Weights of a small GPT-style language model, trained from scratch on English Wikipedia: 6 heads of 64, an embedding shortcut.
Each number is 500 + 40 x the weight over the matrix's rms, rounded and kept within 0 to 999. Layers, rows and columns count from 0. Numbers have three digits each.

# layer 3 MLP up, 3072x768, rms 0.0914, rows 3000-3016, columns 0-191
475553491519549537526530519547464465455483466491542461535531502558538536489501561537492446503519478582518546511465471471489522540551471498578460460490459573502473524468424514573481496559439488418499526499527462490553467504514493441453540473486528525488569530442555514490547430429443510488482519473503479542506488507557544553590499535493613554497515516513495525477553548527534519515504549533520497509463465494412555476469470503461498483494471492562477419481421464461412495513487475494481502463519524493452493449539514566442487482431499468576466488491518463489468542484458412472
474481475506556520496554556532478568547477480559518500423516506489487495494469469495476503488472513472497514521470431451514488548461528514497517434544542485442435430546554456473452481484497549481524527509497495514527531496478514443448470500534541447491485459446499458484531484466516506466496508473526502541456385514437512515537507486525530456574481525519476548456474486487445482418523444453544513512545480546490509590449553528503440533486515524565486488571491499405493509484506583499612470515488482494455547518457566497513534493436472497497503501541512578491552481546589537487
563510502563476440556578566532480509461396486500452516414538519503555519434440512467610446584567486552450508573529504472528496446453449561536526485492420473529515519549490500564490530440466531489577531509522545539491542524520508486446553506604510518538486505450482563484473462505546489503424518544487558514481534506515509487518474410478593489479582555478529460538525471600444482483505503472461568493532494582532553475461477439497522569412515467489466537476536548438558466473452493468460542402472533492501533413430522479550527422523453482495460466491544507464512460421478512512
526531532593414511519526623449449488523494491494551485473501493440507463503571453474496460453467444469432475478494462516511537500443538492502480580512467461513469505504462471452452508508455497459596420477511488519492527529469493478468477532613462441518510490473495521504456458490510482490417493573491488491457477477526549599492517489461435458432457468435482452582530505477536509495463478525476514418493484477444514556518555561575500543510581561516501488482541534459450554451529481474505479476528472479530539400517513477466535516525483510460466553539482490460450529580466552556
496507487525527506548529542537532472536509519507500499473498491519557442588503496535507520573510496424498438492547432518502509402429413552487594536444528527465492469470513500409621508509518440471490540519477544490513447478510552441488532613581547527551494524473505551564487571534574523499550512493448439546495492494534522438499491446512464431465477433497511477538489468471451545519449536538501492542511535580561553488519542519572504470468545450476505525497462427501507508513470434586566496466497495540422515537474517508506467498515515509517520518526455568428507490512499463466
435459478507466518452505539484548469516504478559481631528527410489576460533488519442484592450521533480577513511607478497509549439518445514533522535544517449508444446513551539471496524592427556561535476510471561434462505457480492495554535473483482488536438462535499472528510441466380483493462489548455583495522523510546480493483445481519535510443460508466510505497556514487486510449534495539484521493582501503538430509466537479441446532508537520481485506460503449511468496521477446464565534377512490578485541520424502487466520492488600459489463475555489517535553489489446471518
511514447527460528418508523569485457481573557448472535502508435485389521479482591511615437467575550488477514500451530464494485468499534476583473501484529461559444396489485497428520511403433507528508516420488540549570537504458480491494509478525453491578434534518540481481477436482485474470448488492519422514463479510473516500513448499481498432455451464562470493500478486500528572467503446549499532431524537439448500565505479482562566547478563578499503600440471454535529443495521522414497572490466486521444483509476539533532477449526517503501451549602475516524584551559547580486
550509508487536513533559548509478521484476478474488560508500481435519464434501488532572566536454450502477445468469531481512446507481465466533473536525606497494552383509544447496474524545491439492460488482484499480502503511500556541504532532580528486483484489484472491503443500550513446506461512478446484518523502551448484485446546503492531453458442568471449466523509517507495578510514475441534531489481549502502511544538524534481475436532478587535451564526461507578473566463499454429555532514599498492463470497500546506512460535515473546542403493512494490528498479538496430391
457500485442484535496530543499460485502484496454463535514456500491511499544390530472474473460415514455544461522552528559518469575603513492552522528530618538467486478543488531443486485469528499438478498504527543477485480501433484518408483481541469503455509485557548434402490537515546555542506559604529541549503507471444468426500541469428500508529479495522551534501466497429495531566580487577520500501455499487499556575503616545494543479494426535478509519550475484493543482554592468606525455448511492502478454486510546552501545498507506487428535503597457467418461572404505538492
502500540526510515503508516542475542507501488480502500561595546515511443505446469503486499475522520472472473454499519570427571516535564480510484471568514496529463504510502522506502465483470505540473495547536480552473512606405510505466441485587522502496540515580456502492472515502496516597553544489524459498532458573448447479459533472438526551511468414509451542466522507512519465521498541498520461466518513488491501464460462524489521452563459520501556525530459511554496493513491539496463570421517459481496466506561488497550470522457504496538536495532442505528486470476476604467
479505474529435507460497513421387477496609449481481494485526524444483504507411513470492431524473514493504473486565549471605520436483451492511551487465481518492547532459514548484509536487553420480449451451414522547573437559415531501497536476529531492531428596497505475594563499435423452445510529475445475525420456493565453432526494623445552486471549462456526531533563529451496471467498495451495530543524519523497536479527463428507531491508549377486480482521526556499505503554486516542541444501534499495473593495480567468437500549503410486542482412483538501483422522488480473431
452502502525495473554456502535528510437513496561548526580439530395481543489537486479452466514504550432510500492528476516471431520485453517501474508562517443517399541488509523439464445480517501505423514498543469480548504514469475462510495540544464414484474435536465482553485440470529471585500492554499522501573515489471518452458596451579502558452526444441482525473512506525514547413466475526474442520497471509485478483476410465470482510481436544486528481528441459459513440544469517449463474485540461457494422505443523513469458541578508458453490518489493479567453492531527558491
558502519542531497525503531541488516507514496482543531546533495516524495516457503492537503527545511493525553526440490379440512554512430583509430569454511530468501501507525509553459492556449480486472432486514521501488562490488462532484557414516508525409508490474415488519449545441485528543564464444469496519511510532527436485591454531474504548471529523472546446501537390478484519497541443502518550545524491452499447432519504440525500524465462467504555436497440448491522528563535620460454451537494542494497488547455476480519522464420491513505536518579512523552440497513488442478
525459593471464540438502523535466527530469487468580487444513477492559569439465603472462526441510483488544485430487511479517517538457427541554519543498503564518473561479488432406504455489526466533469559493502490504533565515539537514589499521500483510540512437555506579470497542508516482536511475457584504566399497524554532509486527578483536476478455493460451504555442542507507433479486530483495508524484541462475580521503532552519438459564488482414492446481429573486545431546474497468524476536555379489496463458554530481468516476517484576508529510501509474515487526440439443586
504464521549413529579536542568495505603434475445468495522554570538530467481492504489512492520532471510485579446530478525483464526441524458470488584506502449519518440529446494463486491518476547408418548487475553437508505415518527521528583565512539538555420544462545537497450457572526444534507488535501566499484495529494518508411459513492503462477518433560536460535478458558495496487493491493472513507524487506481507475465493482452509512490475544464503545469469455480464553505518539396531540569568519487421542416498556487460487515494531474417471457535538608516462523533575515494
483470519569509496466512522551530521508459519496528464487514508484507570491489516452487456524475450447464462495509492541503528535590509518491508487454432441471513476529535567548490471492528454474475543479469528431457430479503523483466555442520521503566502453499463431440603438447531523481481524502487464511435431445520466473516433490528463377518471436523446537504511583475451437565525520511521519496430477481510598434409582449486503482496535528494527434500578459452549496457497480526514498502480474438595486497433495536506412518505464473586535501535399526465466517468463521476
467497457471533464543564478494576509534523482429498512452512488468545453531495623494528508417511501449457526503509532391526479561517475455508476566419525511526597505472500498531563573471456539414474499459487541429401456461457462506464510489479457452439512461472491526464554484475491477497476540516535469513486423511558441490515523546526456525522551535541474512548531541491491459431507491494488531453493440491513457501485543567558522560530472545588542503488418449527530491446472502504531500523522540487416480515443542476500492495415511509571559494479503531482535499487553553462
# layer 3 MLP down (transposed), 3072x768, rms 0.177, rows 3000-3016, columns 0-191
556469492504517510559536528502555504496512525524557510520493514390536453444508590520423514524480502467427560492565475529479456541444545516527494493430492561444496575516522466480520512502462467449533624533514550480531509537477534485514440502548545494442478533484491467503458468473529516528542470400522451497447518450508475458585454575452478493470486525556491517533535521513481525464572529506528464462572460505513502534516502548454501490510556556531463476450473528467478520503477530512513444562470508544533481510533520490508501465485480466527515444524514557453501452413500586437
570521501516498432523487504503475494565486531511473538464554493572503555511449559471470432548520422449471504424528480466482532518416484347440437450449540478515479513571583491464455567511576524503538447512477529409538525482438532461552452578460499501519485506519517451479503480517524505481537465477540435508441591483506487438505523568465550522536480508495459510522495476520455530544474487510487526499578442499491618508570525545455502555519538561536475440487481473511513531523469521522569505515581493480507471491470490493502505456511491494451503485481535569545518492480538479517
450455529497497513540404497525505506515460578519546503486484494490546558525569541508573476500496571507465509538541524534506504521526425562493584512503549542501474466493494437531573538547503556457451525500465442500535505479528548476529453542567497484475523457479492499426481440521528541448469535573511576522468471560452513471418427514489544451468454584444532496537581507553449417542450521578487491510540529504548450550499464469434536534467483453522464499490474489488499527503521472516489444474559571481449464509476504498558525469456547469521499432510450477448471561493474585480
498506481494538475508493438538530456489503514541573453585509505434530526498550435481490466450438512495496551483468441443487468492450470447508482501508472555540433457544391517514402515589515543463531558417478502547468502550504514487427455506492539442452465549476504541468546450505491517528550533557443503412503433493481495611474547461514445487511564471505455500522536480512455618512412485526485475537438519538507493404556584530422495460456526569483566482456502537468457472472461493492508448500501533524558508498550470424434524531502475506527453487454560555460485451567476462504
541466477534497551451464471513521536469545539502454499506491498547542481539428505481556504581481495512467489437526477504539456592467548534583412495507446427522406447449527472493485494552535420464516515539496501458465550420492464533504505566488500466514586546483461536521558517474458514496571520436541461466514518443508475566498583518553470540548505565566544489557502542478505529487489512465554441517500517551545503490492542533525479542508489434468487495482466428494482499496519542535498502486513546519551594551491419479515512539556508557507571473508594507471477410539483562499
495494481491501483485503530534470536498587553541492548497421518523467494452473462434479479453536529552465561534481518521480533506599504467516468425543485464505483529484466487506528591565491530499459461508450451509511476460441516490441449569487513520521505494468472553541464484452533531578518477556523510494509567523542475464533401473518472528515539485501608520467446505488497533485511492471569493543517511486538519456413512434482474505460528522541448507464509411523432546454459446508455539508540451530501546490465532481547503498506616495449478546514464451492472455515465504461
458491500564521506527530451502509486457452558522505550580533465483547504407441579528507485443527478525469496480434441552481486522522442460576475569482543491546467453553496559473510529527545441432548533559507396474465449498464523498525532475448474507461571463473521473522587515429508440455449525480527476386476476549493488541465462491509484514468498527524503534535476495530509525521488561439422486454505491461482498457509493466469489518509471501452400549531494490497503445459523466465546494492659528463455499499446480502455504455533558499471528548561436517457499431453513538513
465517491496509467491472508510468495528489546486486480477543452543525512495535512476514472421424490463529449523465474528514502478496511533488548465579508469481431451521546455414550496554499505431524524527529477531500492511538511471463518558500512513458547446577477477572442491471496554501572514541550524527443530511510542485536565526504467483398365456574530502505541557435502581508518446486427490515498544496541571444525503515461399529544545473534498469486504551532477483565555554570594544517498533472507497538528495483506515481474534458515420549569539510561530522501517509474
521459542497562499497486457523478514498485511480480503517530470451501454415412582429495426498453448493522474429513487508445535517504537522541472498506518480402466463481529518517588506513526485504463444491477503450471553482481579491446455463512421505466446500532441527530541521459462456505454430483407467471512481519446530521557528496466515512535529520523490534491513519500483435479507510483448478493507524501464512509498528521460480477460513490543491640493522462456536476461452483506526409532538526440547464539456540555527532518519479472452512501499569434533447503433436499511
553476485493512444473543442469526494479434469439503480456546519536545486571468528481485519496452480546505438519474569455449502461531524463556539512512542588578484402555539525498474484438546560505486413444512512534533509490476419526462565451510487551452545482564512508474473425487468401494518568529491459561490510568604469526513491475537506468474480517520493581429494508420451536511533490500511491420454548542519493533598520518580474578464460560452531561540537565570461427544576558498462442411498431410468489438454473508503475494480462481462435477498480509473482520545523543529
482521506491466472572516501473516481459454432576431473501572547456535491471515482518489461469458523486548502489618428492593524533558525572465551497505482599520488500479476500476415516508562515496510461520484387461516529477482556452449481471497520433522521528495557431476536498463592463496463516491541464564512532507492486496504476476509475537500540496502524576456474517537468509487500490456458509514504492464539527543527500505489562471474526529399482498478507445525472481492595477566552481449478560525555484521453428477463536521475508508574524495455603509488456479586466562505
522494415488527528528496399462555476435536515539520534566449483537480590503476539499405453508514463425544503505476469562484493522479489504517489536482515423489498520489478431435485483496503541502464522419514486505543526465487428458491473537477510441457550516499465460483484514490534482520524555536492505419464492555573476529516589535495440456498522498462478564536540541516512439436515444494471464496514502501502470521441516439503534506527569538469494500486519471467560446476504520553474516539524467456505487586448513487486547489500546497471502539504498525468523555536450561561
497462510492519483461520484460505504556493521572482495510549459467560581467521457522502353478454513449528534394507362506529514525424437513465540488541504505562460443484535456438412529505445644511519479522535463519551511469537508485459533473517462510501559502455448474495479525527485445483510521500477480457561503470491478500494402532532432553487484516510552509462519435469481440449557424478529469494452522460446453447492554504473510444528478536512462510407457506503557538520443496477468536493507507507540532453510484455533461522552591558551537530528500536528444487497513500458
539569551479543539543503498488499432511444519498468479446424523512478546492523494475504498457484498437499400475485463540457441482462525494477514489623521426447440483509474510501515473477522425522565498463587501592573520475477572543491517452519542474521559485566440487484525480528532475488499521558495447484484447516492453506493486493496463519490473497544514528473493491505598482467491454474505455544487551514451455488568514489515484477460550491542472482645503511550512501447414523462494395526545491564493522407485504477438467407499523494532556513503474503497440507567527460497
506504474570541450476439465520542518482492550517530519505558535541421579529406459487499509495579478536490566481515462416501499529417469461466525517535555544516496427491492438504457560501466468475455547455499554480538486499538542458472608584501486517558504537481474477530462514454545485526567507486549469502474461499483519543474425479481466537533423484547555518509479473538489474499470433480548442551526496438463524487449608553432523468557478513483420453504552442501466520518431518449527389535477484525506510454462450524477433543461485475449579483556546489443545563515612505580
468462514449402445519502497511550464464477500469489486485487507459510552418492399468542510541507549425477532466459499444537505518476419366480537436548518419570408536454554496538516504537465437458520418488470517541554508571421546483540424520487527520480508480518514514552503401465497503495482567529482512505474504508530507515526431586463514480454434486591439409513510456528547596434473583519511450460558481446474538482524571485543465473579428576439583590495464450508490540540495546507569488442534423512571506507495494522483491470507527486491495458480467520535520466525535517457
504492449455473435497500493539479519554467467501478539465519488524503459465453443487470545471472513536596495537459554433550474525448420544424548440458505498548501558487502482481609496526513433567525447493549585504489508477497481613510447435497526552529524480493494479432514575503604488553527478460519456540526524463461495564446547481521543511535502394430447458464483423523534554463512547511480464549517590476423546509464543501468480446538483524494529479521511480574451433540427493486495499498483433501494495470526428538506505475549483469524555518554466513470503576526478571537